{"num_hidden_layers": 26, "head_dim": 64, "norm_eps": 1e-05, "extras": ["some layers without positions", "some layers without attention", "local attention windows", "shifted keys", "gated attention", "exclusive self-attention", "value embeddings", "hashed n-gram embeddings", "a smear gate", "capped logits"], "init_std_qkv": 0.0235, "init_std_o": 0.0, "init_std_up": 0.0235, "optimizer": "adamw", "beta2": 0.99, "weight_decay": 0.13, "lr_head": 0.0144, "warmup_steps": 448, "decay_fraction": 0.706, "final_lr_fraction": 0.1}
Each number is 128 + 24 x the weight over its row's rms, rounded and kept within 0 to 255. Layers, rows and columns count from 0. Numbers have three digits each. The size before them is the row's rms in percent of the matrix's.

# layer 2 MLP up, 1920x384, rms 0.0448, rows 1240-1346, columns 320-383
114:076097128131140151163120088124102080151123106114121162062172171087163133139102130139088154114158121130142138196129135158097129095172118100080127095149103101114134131151135153128123137125145103
092:094127116126125075086127136104118089177121122112076128146128110082139158099110143105148127125137119150125116182110154146113093150111137112104102111107114153099088134119135160129137106122131147
098:129159111182137158105129138133139146114144166124097153132162127104117188133152159161091116120134152152144144091128111122100138118111146119169152132142132142155149174122115151144138156102115101
093:176133145160085120099154092154117157099128111110110125104141113152112154108156142119116162128119152167167097131133105105102156140139115157092101113136121170109119151111111183121138102152144133
043:137127086140114116120098117152108082161138126137094120150122106114121147142183142088124115127184135154169135135100097132087121155142100134140084126114114129126161094126126122107151170121149151
101:133126083144138154108113092130125079219133141114145099075154096117107121143169127036128133127123175125138120130117076108170146115123161134167151151139097122117154113099132106107108118085131111
101:154139131157099138142158150150113122127098094138121148143154142123157151115161142058107138115147101150089094083079122161145157170138138101137129109148141142134115127097079135163162150101096109
092:095115146108137089117163119132102148139129124121122117138100153160091121103116124107086163116139110146145155127119153131132157134137136119134129111117108142119116118142124134143134113146129157
094:108161112122115120121080178157130104126125147103126127148122114108110106132130093123151118085132127120115112086119141099148139124119201140142155115112130141161128128128144115075146114157108122
120:120137115096090116149088111150099146123140133117106141123139120142142109127134133139124165146124110164162137146112137075107163118120141118127130099138103124163122091148114136108175100148138162
102:116095116131133142120090086166120146134085133134095162133114112106138107105142156105114118175123156121110103120084133133119130105143070146128148161113172191088133147121093102155134138149111179
104:174111108104131141135139109140078105125109113116132112114110114128110147154145096151120110131153168125147135122136132099089159119096159100116123104120102098104160104136142155131073143080096109
102:089130099158125100096095096172095146140134157162079142145105117144111172141112156121169104178189131142133113160100130098149120088133133096108129155137124159143122137106099146119137072098137159
095:137100170167138123141154163141136125113128119191123111098140193155157132126144109133161117129155120112135116163110116172107153134092106146160139113110109142078104109111126132170164087147113138
135:114127106120086119077135116123133102188155169157138182151109109096128132116169127101148117107138124162131119139097126154151105127164140117123130134141123141144123097121169109147195086109100095
086:127139122168131078121137163114162107118090132138126093172141091144110149143155167121154097157144075122130109126085153167090147088194080102144127099116131129125131076117151128161107154124167104
093:165108126184155124126128125139123129145110147120134157149142146154125108145105083136136109113129130136106124122116112098152149083117118108154083122119138076156145145066137141129109114093103103
104:137136077141154127157148127108117115121135128163113138098171143145134145098157081122149097115132162102123123106121141149139105095079131140091164147132075113163121089085160127066134154124161126
098:124147122182125111089143085179126128114118146175090148140146152150115149154101152120128129120155094117108149151109099188112110149096167089093132151125154133135124143119154099135130116120148098
086:137170069124118121107105124128175140130198158179087128069120140154107122139122131113143139132124096185161109092126131122121144091161107154092136123136086142129165121148118140113135115111161143
110:095110103123113133114092146150167140199138150115105157124122167141124092156154141112128167106138150145142125142096126104146113119130110118121125126146141112126141143143117081133150168137103097
091:134121085151119121109140116195154114130119132184124112122087140082091132074165116136098154160170115114138137135145129103125132147106108167086099145123072107088110135175104125129104106143110094
094:123118117077134132140139124153120140166130127123132165142084149130140117098155114108147135155155123141099143097122182093100120123159152130136141130147125129140152152145161136144154144127117137
057:126110113178074115111140158129133114155149137123151107118129144100118116132174123112156133120171107150117136141135126102091129139117125140132096139138127136141152090147127140143141081111124101
097:109144107078128096097120101109114087167177157160129156137134120152132171112167101119133118089092140159105146134119139137110137139130182087122149100141103135099103097108111183131144105143123108
099:122102113174108068166125154129149134100148125130146130113141137129129112147161158141153122118081155192152142160126122104101121117135097111118137104137157147152181106146122150135091140097064145
100:098088108139113118138108093148126085126136130119115138117103134160176133125111158109111137142164098110114120086157137109108174148174138143108151072151149132169097167138146132115162072108151102
100:119186176109129105113138069127129118141111130146141130085110136120132148138099125168111097181118128125082114165115139167160125166111119095151112104142082132157116129157078152130125142130102118
115:146112125127092122136152138090166104130082153127111136083111138118175112148146127100129122113144100107145124138131134134099143079106160076153127129140142163148197151186157140158100122167156132
102:146123119127145085125120107131151100181115152158116149148164123131113120094122075139143153125136128112156135134082121151131114130116122113113085118103124162121136100131153108136106129109128111
094:160091115120113130121117093137138123087116139142103140139105136149150139128164158096157119138094117152137131100140100143130076125110111093123109130135150173102179165070123113089104153150129150
098:089124103121092061148101124151092115113108118139107142139135079113151102094138166141139110110135111162126141126125119123103116151124146144126140091089128086137153145121141147124163099151129140
122:126097136159133091100138103162121131130116133134124152138102109121152165122157138104128099146133142169175113117108084124131117136109048111106106135119137131131119169121111089111158165119124139
105:155103150140121089145146127129109105150109126124134119092090117139099162090161110105109123127143095175118092151123148101142117121115118103208100098127113130150086118072153095093136090138100077
093:162103123157114109107141129125115115172115127140079144136136153104129155114105108137108117102146157096106131128149140154128102149142091130129137130099097142094087121163128103112173141138133127
102:139153125116129140062092169129165129112138106176105117126125140144119153118161168120148114124112148129120095132114096136089165150163156131106151143129105135107103169171107110071108135102166139
111:095084134144116131101141113175148150191170146100131128124146147086137154166124144136121136177155151156108099144139093126123159147130106157122121106107142135157131158112066170116150146132101155
099:143140115136139144130129090120088128131142100155124136136110100163110170146119128118128143192140146107118100120149096125108157093125163074140128127142097148150143111127188071145174155096131127
089:111134106124106152067135093133118157131174145134091119121120113111128150078118108140133128134125132052133136116135105159121127153102116138166169154124124155103090095140141109060131097163122152
100:090141104100127123144171076147101144098122167140134149137101113119127111168144116131131120148117109165169151134126112151128092090153113138070113115093114122109127139134102151127164123141145128
100:116148093111053149163112119139075114121152104146127170146113140133157149157135137064113112175143153188178098126092134125150106106135150103105162126145101142139086111138117120133161133085120153
107:130105150154124138146137110128104170117132145115120132147121093128140107133142146106114156112113106140136151131130107153112113174141158079118078094129145140080141153124121155155144085156120124
108:135102123127149122116117155197099098169152097101084153128137124098097161107150115124129109136137111117138135138134168150149096127129146104104086117122078128147157171093160080130155104110112086
101:118107136108148107156099126176146132129081103146137151090118169130133116133127142130136098109163137169138130162140115102141165124129116155138115145118150169125165137170136134112128136114108078
096:102154125124128105150132165150101091105122122158103146129107119106134212136143153129133085083143085156109135111141142129119126131166142091095171089136163174101139116134126114134096122085102136
097:103122128118161080180151117115118143104138127145134135158112112139093123134144120092110148144143156122149124157090141102129128109143115124140119135123097094123151124136101129109160101126138121
108:181124137141116089104143130174132178106108116129094139114110133156140153118100144090128138140119114139156133166111149155141086118104142138122143117148141118151148159108109065157145123112123133
106:136097129146156123107132164168138109115118148161102122157144107112130110171115161137161126090157087095126147165137139180140100145142111137120132110116099156073152150148093144176136147078107125
092:145089126119102127185130069183144131132135158168129109099158111131130182114130151124162115083180143148146136143113119130101151139095141133162138104133088124108138111124108124143139130114139157
093:090087059129106085166113155144148078145136139143129098091138139135104155121156157103115054120124169096202109164125165135154124135151102134133128134134121173106160116075130150142132134120132099
103:134120131150160130123122139140087133131126106180150115141112133165152158179134083129140099132104176129109094098115122161152123147146129089102163135109142102115126137157124114154106119151090102
104:144102100108137171121080100137101101151107137108085106135095131104097141148163099139148097156152123119132130131130102144158094098146123096135132092136148078110119132139116105156133165163110156
103:126150117134115109078141134159096110201151161082095153125167112111110125092150123153127135075114132166124157087120100112109119129141083114178102141130146104121125142177127090098183120154155121
095:120141090138113134116141131123108132111137148093155177152120090178118151113148100117125154119139139111147135151052083121100128100071107134124121133110112137114120095098174137062152151130104129
092:120100138107112135151136140166143110097131131181149121094107142152100178162132139150103139116185129135134161137140096133114155127116088112129108129114171106110111150156104149116095127138136140
100:123123099123143105146122143126186126132176146138131138120136138098154128074184118080124152061158104130147127096105138126135134108116094099166126139125101132129153132111160125069127113165138091
092:138160152117145113136145081156084087106120117171089125111118087153097141138160166148116165113106127138110128163071141094114172097103136105106130124143122172139156158106142113089118121139098178
113:143166151103092109146159144142112126146113152159135113144148117078145101110123130150088138141111115144161124146105151106070154112129177111151131092121155118137205067112141135135110096115148148
094:152105153130090141131161104073148120133122169153122141120149116119137142144179104101102082077127162130148131134105132127138105130110110155144141097111123112104134123146179148100101131126165124
111:135171128161138095114124100124154109136140108183133141146093116090150118146139103103140138120127111149125149098163126147144115137121111072142151092127113134127154116132141130130142104134096084
090:106128170074142152147111156139119131149129158119124096161138152156165152094136158135151132194148115136081133141115110151148100157163112093120121128126143147126168113138119149135110114127103158
103:082126134144149074171105164171095130179140128184129178125136109131131107092160111112128130127167110107161105110137126134117146137123117123111150168134106153165154120090140131094162111095103138
096:113150132167143109164143082129149135094091172156145123146138095123144133169141129092111131122118121144158119118102132127157143177126180129135119106125134142147148106117120134104123143153120164
095:105127124129157039149148075131104112160163124105098126088132107132115122139076142155131108123104106123140127138155121117142116147125160146157101121134131132122138111100163111107091115150153124
100:097147133111114166112115120089081108116130140145121144147099148143172135110153109083104144157152140138125154129115160151136128088108121098081126112140122128111152123099101133123147094116086170
102:096159134126138107160142151113110155090108116094114146093131172160113147104165114126108097139117100136103152118158119159118171107123117173126136132131138166135155143140096124189147122107167134
092:135119137122145139093171124102146155154152184103101134114107110108110108145115106139127137095113124129130107129152135119132177126144176109128091149129109124172135093129140160136140142141100149
103:147145074134124110116104135109094110131135145134095146148128133108071143139141101123097152102134136169122113157137096140146148136106128098133108105152126142096119109110140100128160158084147110
108:171132107080065160125097097153123105158168130132098142146091111138139124167137132079127106122143143186146103105140162105118069167142105127117148132092154140148171109129085124163112114125129092
097:108100122134129163104128140148143176094173143127108162133141137134112100114133163091130152166118125142156106146106111084088154106140152080100143091120126125126108167092139135154136154162132072
114:131109131135158111137107079120133126186161170129122130124088135088137115139164179111173128131153139133114121116164079113143123094083154139136157146137126132120149117125127151131181096129101122
091:167191146167099096141131139097128127137105160154119163137148131156145146124116162104169154132107097121188115142077143127117137161140158089133093125118143090102172141086126179122120069120117144
116:120140102176066107140174086162162122162174126127125187108153148114117149166173101144181142106158111143134123115103081086135130121094175142121126134137107144123167122129149100111148148109161087
092:149113122133104101100163126141113139159137095175096113115101169118112120105116062118102145156156125087111132105100109124141151151126112110130134108143141123136097122129106103120150129134103138
101:112121108134087081101113114136142180129140128155136144128162124135162110151119150047148130092123108162148108147095089120116104124145114127168136053150120137126137126146147072159121147114142086
105:146155116124121109140153105153120152148116123125121096088157100167151135157160172105099133168119146165147105152167095080119108144080123154127153107118146091111076097100143121126143044118139153
029:117123129140118113159112139129128127166110139159078125115114132095143142124129110127120145145142111123155129150121103102169127127101127139176126082151126148116102105156161116122136121130121133
090:117149150136072085146121154106068116150150131161109102161131110108190181128104131102122174150144164159127152097113130097159124123150110060144185141129092101136131122102140087128144116109142097
114:142168126131105113159170172156110111141127137158131132139120100124102171083118115108146154158132093109131077117126109122130137140120121118121155147144127143123152108130105125126170151144105122
118:149130152115117118083143103114108125159149151115161115090151160117165145083125129121106100159169108126131149133105125090113090102122145135140100162128097122140120152130105145110169092143107147
098:097126100135090102175149128159141153134117131133118173099132179118140120153170158147126153145120132142133129172118106093105127155095130124103102108132111123142147182127122102110139094070134106
102:078140093111132126093105111148145092119152136116115132123192157135152128153118072091155154125126105154117113094142109127102126158148093087140125128118177151112113111119132130132101136106152101
098:127106143135083099110128059114062130105116079144104146134180074103122115127117091092087103104183164143159103117095142135118110125145153134107133151123133142127120124068125100117171132119138165
107:130161125164092116128149114149142149078112121142154144158104174140150157132143136107146105157138124121138158133116103139116121133104113101147145097114139147109137134151182125134175160082134106
088:128124115117120117169168094148125138124119138136130138154169120110121128090195131097150142115128147192154119142140129138110107135142093096130115124123144114125122166129173105139135097138116128
096:158148149135113123074153130149122119118136128148093124107120162142118121118107126138190055121124115127133128141114127124140138140172135100128126130135144149119114143136114134146163115166102122
040:133106069116115082141147136143114106150112116141087131133121104100112140145180122098145079148167111145136090128109142087125158116149102100146138128131153115129109093133111153126114102107102120
085:148135131122112126157152115151116076114082121140110113120127132174113120120097156081123180119106144109129158118149146117127154144117139140134117162136138170133154085189108152149146114131150136
097:149125106134162125164130109137121088184131151133145181140138105107119182118117116152103160101152139127100118116150103169141153152133126123113144127178133157123097082163167150128140146125129115
111:102113116132156151148098119165073101154066139116132146157164107119087128121147138157082142070132129118152108115142143155090099140134115126131112142139107138169122129107152121136102123118124105
103:113135142164097142129131112136118086139157133110127180151137111132106167136144123072177150151109105087132131103134125138147135161157061071114126108137136127170103161103103111099135081143139121
106:101159140163096093161126149136119124159127115144119125151116088112099161147128128115128115153118119153158124126139125142103100115103126118102100141121117093100142166165130093153116178163138158
098:166144075125125081153121141161146135139158108137120135131099149138152137147126115117151086109143101135121099143127128138114152076103117133135101106118088129104139106135174086165101122113134156
109:114105118129099128086113087132133111154101127130153165153081157148109134116128131148133112105148112149155137106124127127107113167088119114120148118104143178107118172105118131148095115123131138
106:139136140139140135160129104161128105135143125104122104143122147125129124197126120081155111152157126145194083172122116122107156120127131162155100152134127150070115129121107094132137134098151122
095:113128099164115142157106133121143073148091105174148146082133148088159108092147107153108130136125104080149088113117160139156151150128121104120127104148109106096114085136135132109105106144118116
121:149102128153123116162164143151113171158130141155095139136120157113121123146172107117124128119173087108076113115085090137145092131116103132148130150132168143139145152163095156160126124102091132
119:131141109180106114151134132130134130117159157130113171118110139107144135129148100097146149103113092112100147141136114073129117105084131148140145109117135095113144167126126126100168161122167119
119:171122149151103146113134136139130124128095124126133092081111132124140127133135147129134153138139169102122081149088144140154118157138130143139172079122136127103111141151156152127142151137147110
104:167163147123097100172105146108123158106114121151116100085130118154137116084131168088150125120139099136110110132088128131118135124129132119142103093154122132095131127113130114096152111134135160
115:125131132120107109116103112113098110126112151154092176153117095140171197156159130114155137098097124127143141105133097107101109109128150128105164099095145134152129101146146119146140117113061089
112:138129083184099099125161140178122085097145126170113189134121169133111185080142144151123138173145121151160108123157124127107105160125141104104092083113120129127155114117107098147098141129149140
107:088094140144113159131137116150080141107146106138133116163144135102155105146154123151123114127114152117170116119085152115133140120136097101125089072142140118130177148134090107106113137122091099
095:174112150161151153100144138128116127105130120152112105113106132132118149133123120154161131126109115079133140177152138158095117154102070139138141086109116109154139137150151123164100121146127109
112:167110098110133130100177133175123162169131146124114123093174114116150178115130106115127127122111114101111119129112138080107109125150077118104177127146097124119094094155110130076174151160115134
110:115118113095123092125117080135158133139153149153099120107121077068157118151129118101160143159156083113102094123140133103151120123132106116108159170158121171130107144185109148131154118139082117
090:136154148133165127115131146125138124103112166138123113127169093093103128131138128139161151195189160100139147158150131117113151142079131090109096163103125145142150101144160147111135149095111115
# layer 2 MLP down (transposed), 1920x384, rms 0.0439, rows 1240-1346, columns 320-383
111:164182132119169101163155151114103155172146171094158091119081131146160133160166159137124138168117186101149158139117107123126138128136166119110121099157123116120130168151097151156093125146119158
098:119114123133090079140134129142109093084107083080122099114132161097156171144084122093138148141076126175132155116105172129140163129141132171144111126111129109131149125100122092117171115096137155
101:131148123169140166117145147124092094131192136130137131147133174120131139126118123150072134149139159079098130092133150131117112098137143190169171132122110116088172140123140137143117161124102088
097:166146115149122158142093152098107157171146119120156109100120098162100115112070118131125142066045154081150150107147102147115114159124138147127107126151149149185113122129150146129105161114128093
036:112108126109166108125110140166105140151160103120135128116118109069135093130140147110163084129156100140158148124153149111139110109093119141123139107109170105136150114110129129209161129095110101
098:161127125136134168106087143122120139118167143102151083133169150193097143159169141143150124178121163160189138158156127138133112112118104166167137177154112147122123124118103131166110142160178117
101:148100129127148123166145150134173108119125160101154124107153142146122113161134117106132147111166117132135132138107099138119111113149153125141154126127106111140164133136140123129144166119137097
091:103085097109125170143116085112128117112165104164118136103150123100099141133120122126149125084091125144187124110136125127125109136124123163165122081142124113137100105107108104120146095110109137
097:104132178084155113146105124124138139132132103110122145139128100104130140134101118118133109117151154161153157102158108123073130179114119118106152118116115083126159119090143103127152121148128134
116:126120135110119117100181123119077143123119113115125127217124097103119126168088119148152088125130088149148135154157135151122119099126155105145131119123135121131124116103114102135131126128115159
102:100150119155170151137069120133087154143115134130121147124148135139122137123133161133103121145111127109137097092123136145099112120153167116147112107065132136130169117151105122149100121126106159
105:085144123121123142149156119116173119177130131123155104135112138121093076102116099113195144080146120149110172162142145159149108080134097179086111101128102118143129106133093150164105139115141120
108:120106113135159128151094143149112153145146137141106101161136152157113121132132123138142154121145120193118111141114164116132158085159119084125121133134159141097081141133128135116120081133145132
096:131121130116158133181099142127104111125145118135147114103122142132143124087099118125128098141127104118145125113129107110116109131123149228201107092146101154134121108135121115135148069126090068
124:162117148126110131122151155111164110177164130129137144186122114122116130153095086124153134155131164190140154101120110115169099120124125133076153129134136115163126099120127113135156101137140084
095:130100124143136126086125156119119107128120147118166109142156108142138139106115135150168119159115133123177107160120156129112105093178116147139132134125093157144141097135146129160122169155160147
097:073119117122125120127139111164112144174143135129131136124131142156117112148144089112140130128136144126141148124118124182152105129139136139132122085158158133152104163104117140093114155087108091
108:179171118078090150133150121137108135102146122115119113108127132117114114111117105120125142111123129146142143101105148104148126110125123158127155136151121146147138123062119096147097128146132062
102:103122160170147127121130102182157127063177153117130121121166135143107114115122160127133096094164117120137150159146115152148111150149128129089126166144173102137076135087159153160126145113128113
089:119147085140109104146083121106127167098139163158115114062117154137113097160137120128142122108137130116168129141107151127101142120198113106133113114144070150139142150164118107130116095114219141
107:110118150155107170168143099120096122122113195153094088114153161166099137120149138112142120174155116143138081131132124107152125135110167146138104082127118145108166095074089136144129122152119140
100:123119114105129127128129113133107100123170113139142156101103084134099131112118075116112135117180153076157164114096149099124124095093135140097105153118070119096118113117104146119134129143134104
093:127138154098175133135088137171124093109101174134140128117149134135146124093161137123163140137099128139155125116139174159109115089189104133142130109126119119175127153128201119109138154089110127
053:103123135130154129114126128131155135156142081106155123141076117121113097126135160102151115100147141150140132138105128146146122093107095148164122161133137120130109110155155124139129092107175103
092:145164145117100124140103088129168132153159173129182118119139120098106108152146120110161139117116136090114098151135132139117112120159100109116140103120167102125061099128101176143139141164164126
100:069142110114119103119078114136097074144150157134120130116118137125146144109145126117149150187094150147171128108095139102116128168115097105106126166161122119114110147128132163094088106134123161
103:113115120112118141121086126118109122112121119155109115140126121166135166101133148151141132131151134137128131103116112127089114097158136141101132140150140148166159151119137122128134136130154119
098:149172135134124121131137121117115119083153109149163102135142113137161076106142122119115111168097119140126156154179143107098110144149090122155134097153109096136110139164122119153149131102141101
114:097096127120100146118168164158117112139113159117096156171115106103106122121152103083127134095113140150113172115113148149153158117110149117111176136115124110156111104094134114117149177140099089
100:110131125117147136175138187108123090102125152069101120120141124121146153107143100119110126138115057098152113136147126124100094159162108149109105099087151111105084105081146086135127111103118122
094:113139116132093159141101098109124148130090138130073119146087140117089164165123123120147140117094106128124094124126109152130069139132096130137160159130143143135113161064129125128122113164161139
094:128158155169134153135136126130138165148132141141156131089123165133070114132130102134089094149137128127094134095139148102114132106134107131120118156153131166108070129133130117105117140088124053
117:129140107088112126148142145160109119156134062114111131120118108146130150122098154154119131133128106119170106146154124113094135110088150122116149165151136174158118103147150104139146144168158152
101:106151099082113172093135149099138157154150136127178135157157147105152109133096139122082117121102137166120118131140170144108097098142095147139104083139113108128123104117088124151152168124076085
095:127113157142129072117149122132107118128119107102067129146135134147169137124079128135144142137113145140147085135123144144098131148110107092145100126072094098151109112147135098101115080115134128
105:106133139126113148119128115111116120148124164145136104121081108165105093136142115133173169139159107118124136126121131097101120109136136133123141131143123110136130091093111132107115135143111094
110:139180137117148113134189138150129131147143125077138149117139165144153071130127105168096117139191137149141128152174099099136110150114152110121107106159121143114165134130151140150060169126148148
097:127099133135131110177146135108116148109099115136123108171153157083145097144131100091113113111118134122153099144140151122133140121116115112118158052098122082085120132146128143103131159113148139
088:101132107106116126135176146095097122089127119121085112099124117136156123117115067128132099123120149130103087119147125102108144107119110139158153156090104088134185123112143153147157102126138141
101:109138156101140196167179155119148136125156157129153094123094090123110092105107051142118088179162147162139169140108122142159142115168110120126122165107127130153132114107141128121125149140145122
095:112127156112138149158118115100097155087102146100119126133136102150136151092138115145140136125142137128143114117148103171121159139124169145116177138104117138092135136147117089161136144141168141
107:112168145149088102116141149129112118080081122109124125156156152126118123115094120161091135138098099113191105119156172110106103181095152169168096128141104122122129083124118084189153130103123170
106:145108160145187126138144148135160091136138121082141145152164085142113177165115085118108134115133131111145143158099173103128086125182157140101147124140078100160135129125137166109120157150151091
102:125097147105126089131165082119133142116142086137109101105136107116114125173135120104139154136078138110162090154125155157119093098132141121061125106126132170128134156144125163125145138103137090
095:168119114113089147101152132132172136124130155154147080066093153107117152114139132154105123138078096115149137091130153123119103156088131168144097148108132121113080153123161145121123119124112097
099:111133104109128146114073164135150119100136120103087123136089150148125133129144135096135124103121160162129101120108134141103101121145162146109097118124125136150138103155122113116120123086133136
108:135163135109184131172114124161112137140143106140138068146135096129121086140145117108154099152152150157136147158121142161170118122096116125163121095125117110163146126122157111108123139151145125
108:127099086150116133122110109142149087124164158095135130101157087116173115157142122134082179110135125124144107120134131128134131101179111094129096115151124144139160129094120171123143130124134096
094:138110123112105169132139083176122156092086129154109117135118124139111163157098118108139092125059148123175152142094144132114131153139149148147139114134108125097094087100114115145125130093140126
093:117126125127088122126129179134122127144116124140153135140146124141087154130129116121103134147125172091179083161123135120144096132131133129097128119127112183105165148108102148207151119143113111
106:130141144146136159125152154079082099133165140087136137141131168160110083182111069120100075157113098131115158141119132091131169144109157135190137154131089165125102073086141121118156107120143108
105:172107092115092136128121150166141119096128141148079128100146111156158121127140107165139120111142101107117141072153140122132118115119124138093141142126119090117135110123108142144134155130146145
104:109143123150126080155131099155149146129110093110100149163120098123140153115055181160061143123151127118089128144136151135128144104134128131125126101127117086092169170168174085129118127123148141
096:093115115125141140166106121136073165130138105086123120144097095154150118105141127127109143117119164133111127098092122140158116159141110135148156138140106149144087170136107120131119134113116102
092:125139117121142150116161137128128167148140153155153124106081136120109108096113099183120096152157142113152118153162114124090114114149111137162105109157130114162118129128130123091118158154090095
097:137116147130157126132118136115103137079090108107082100128153125145104157087105151142148110138120109118171145093150154126097125111077110119079129128131156094135130177126143116137129115114051149
097:109103157150167144151099108087134091094153091137136153131099086132109132081175147111140147132106149116134162171118180058125124147101124123150143130160106115088114145148152117129154140132118127
112:108137101119136118112108162148124147095106097151139135160145114109125137168150109126131115170174109135180156125131160143098123157091147176124138124114161111090148130111139100124122131097105144
100:111109159102134147164136069126159126127129130092120125098143142125125144098118141103144107153122162106168155131102171119113134127079121167152115100162122110142085142112124119108119160104166134
109:117109157173102099159128152141146122096142099167158164087100094122148148148115133143154137124133133102085113134192093099135161120100056143128083112120113130134152120091112132124102122138112087
094:128104137128126111143139168124141134142163164110103100105115118144129099177159145122148132136137140149144140146103154145147182108132121150138150140112157124111160089089135145113100153123146148
101:161146150096128138108131140113106138157120135079121146108106137139169127098116110138139129149099168148167105104135135163138148123144114129082113114150135136144132107143092093135096133128147105
099:126162122141165123150169113128173179096083158116154113121133156181143156107137094102092135157109124135148105124152166078150109171095138138155139095144123111133116088099161148167111139133143147
097:124078155164153091160147158116111151153111118098142102112125112157115106152151153082103147163141090154167145129092147090137129086136109112094180163125144122162147166123130142117093115130137140
101:124125128129174132148162147106145114110127095130136143148158092124119140144142109063133140122095132116126121131154166137147110119171114137114106093150118143100122128144110143117130155114126065
098:135142172139145153139172144138122134125137132126165128145175121173113159131105083095114115171118113135116128127112151096152151152105125169119124163153122148135168099080141107113158102152101141
097:114130108119081146152142125091127169110151122127171114123136115099150133144101136115145125117125154096171100115160180095116093111101098156149134128131129115186114137118162129149140177126120124
098:124136157143157155140135112094146138113126138101121150158141152102171092120153120107136157141149103145126118108133108096104118138176128125116141115096136145149144138109137136074180167096153118
109:183125121138123126052152096143131151148138152097172078090129181106103160125139153110106175108138113134185108120144109107145140166142138142142094120169103129122146109129101168116072131166126158
098:142100111102129157087142160106116098130106107107116113099109121164136140119107108140146099164172111147182069105149151120096125159094123142108160161068103097162080099103158134148127139111156101
113:127136157099161106126171130166102093132155143139134115106124127162124129140109157134139137123095128146169111134132144120099160122102105101137151105152082122125166128140105144115105125129098136
100:109138141132133121128111131137107141121121125141132141143159117131121132118058142100140154116138084096160115122092163101077144109141130099127094142129143103139135161124106219132151084118100117
111:134120157122110137125131129149159190115114148141133153138151111129157081113158151105145135105188108141135104117115156158189136104138101107144166160115086138095125141164118091142151120150132137
092:131083115127122094119138165081081118153121096104140112118130155122140082141130136105102113124159134163135186128128130111102129159154113164124131099112130096098126135149093120139105141119139095
099:162106128133157100155141130100106116126152150126193078121150164139093087135140109133134126135148143173124119121144125136125120166119122150107078095046086154146106142155133140172100162158135125
104:124146094136105122140130143130118143160099140131138073094100107207134131102133112087115128156139152123137158142141124113106149127089100126138143132149126156130140165132089120128137111140127123
019:076118162139130131164144120121154086123118110129129157133126096164148090137107143139136136155083120167105114091120194133151140124154151184112096140110148152185112167096119100139111104073136118
091:100099095108101146125131135112102097135112123151128130148172126099165158111078125114137171163121135136129141091146165084136101142125191111128139135145129124141118172120150136144112125136133096
110:104133110128101132157135118058129093111108137132109108149136107103118134145111084130139128117139116089145127135107136096121102137153152122123146106112138105135141112142133110166128100078142173
120:114131093119163140122134142135099157111148145115105093123119131150175135079127138122119078095162117120142140142110152113125086136117152121132134137146101099114118135078129143120178139147113144
100:134135111112150111092167097144112166118081154123140142126129111095141133144164081110123109093165131121150119146159160141143132108153134135140165172114089085153145118116140133129125121113107148
101:115160112141153156122144104117130098112094140137135134124133115133118151133078120165172159159119100147127132149143127179162149099132150151119132177151170111096128095134111133125141103112148061
098:106110145152118110138095133094128129144110105129133153122151128110107148135120117092128120101147107151178094154128155150108165118134135102112197138156117127143117089159100110166145100121124158
108:102153140132156123150179130164184179081072118115157121182109124145158139099114133132115123166092145145131133117139095110134106162080105113144123146138138151103138115149151143105127168086070078
097:144112145117119134116121128133117108126066135176137099166100121125160145082114118120144126156094165194127121135149152112117107094108143153115111120154116136143122169169161071137128131135150132
098:138128169107140123158122135120077121112140132106132114130140142134152136122102106139149125114129139120098109160106134129159119127178146122139104152099134153124149128088132132147149138144108157
035:119133167132158156066126114145143107114167166107131091160123124148153162111135116134154106128113104138118126132156092110106149149157149157116149123109142120137119157118134137136125093097132119
080:120106097111103159149126125136114133093082148117135108106109143151116101129086116155120140138097178148121153134107131130110151156151144153147155130119145186130122116155152142114115112117121101
092:092132147142141136108082143102080132110146121120146099099110136119184089128154121091123152119110147114179110164117132128141101093090120140152133124123146131107141153104154113164151120125110136
106:111159188161076134118136123154133121115104060113119102184137107154174095129102129145117093145103131187114119156143156110166162133115121143150163159090127073085122111101129149131149154131117123
105:116112084131147088177126119138134108133135117120135086137154111156142144144191100105121136116118083099169166084152161088177147177105087119139117130122143124128127135076115078119144109081132109
106:143098134172095106100145117137139135134153161102125102162136103124115133129149146081128134145110123169124112103079138114169113090177125108132126157117140117169142117137146133140127145130149148
101:121139116128129139133111155120111115106131167136140090144165119147156122125167109147142118152141120174130096083108095114123174103096106119151133125157122159112157109082143129155138136097147123
107:145151163146111153083143126119147113159136109107177110136108154116164081132079117160139147173135100138119151114158137111150103117114102144129126107142177156157135161145145113149079143097107146
106:150124105122151116129130092107097133165135121098102136152126141095082096128168090135126163125078133198189101117144127127137126123135154165140107159107134155089128115132085161143122099155127081
091:087118108118108117150151122133146140130128120129136119140109121080137130113108105114177117118164128091113107151129128070102104162149164128136172111115122143105129142080159093120131124113113105
118:162087152127163105108102145140126161137113123121144096055127149082097157156116119149068125124132142144118135134169127079121076130106100114100154147158136137106150170159125137111104162126126161
114:116119105136109142117156112116125157104125163124172103153106133103098133123129113141156167115137159117116101136153128117157155125122153127145099166150114102119089117094129157133116137095148152
116:093079135115115137098138125133168121137156098145158128114156123106139125120125113150132129134081158176102142124127109160113169107138134114143160109142120088116129119139154176154146114088152133
104:111147090102121136127095155118154103086098160112125126132143124104194115092063138092163127140140133115114150103131093129113158123117110133140139143155133112126095101114128109141140146138125119
113:170101114175133104105106126185148121121117102143142129106126160128122124152132138149110169113122168132148108174137125144153143116121122084132122111133166190132125138151141120124107128143094143
107:115104140130148105125169118152150108154134123124146129139162126155158119186143099138104119163122148151089136103138110118107168106163176144139110169119145118116155130182104140146126144140187107
104:107133105132106115154107122121150119099129133096119108105122149114123117111117062116086115156093136141143075100137087139141133135126137197149133154133096103172128091143135138149135090149097124
089:082154118168073143159127091132120098144113145144126113131157121082088104117135084115147106107145148122118136137115170151177147095130121120135149097107135080114127124126122144126145120147117086
109:123156133123128080150103174129161151121122163107152135082090151144061128120155153125143158119092146127106119125116116124100095119150143156127073130184156148123129128111090141125129090135111099
105:150146135149100171155134105140113110130100113119168110160146153070169051092156103157115090155152151078150126149157111167136116103163108146092080123087162067099145147147111140101101128146123138
092:123125131163120122115150151145144096100143158113123120133145108126128121087180088109150109167148112087114109117140119143141123159120145112181097146131110137168143097138133133086091122126094140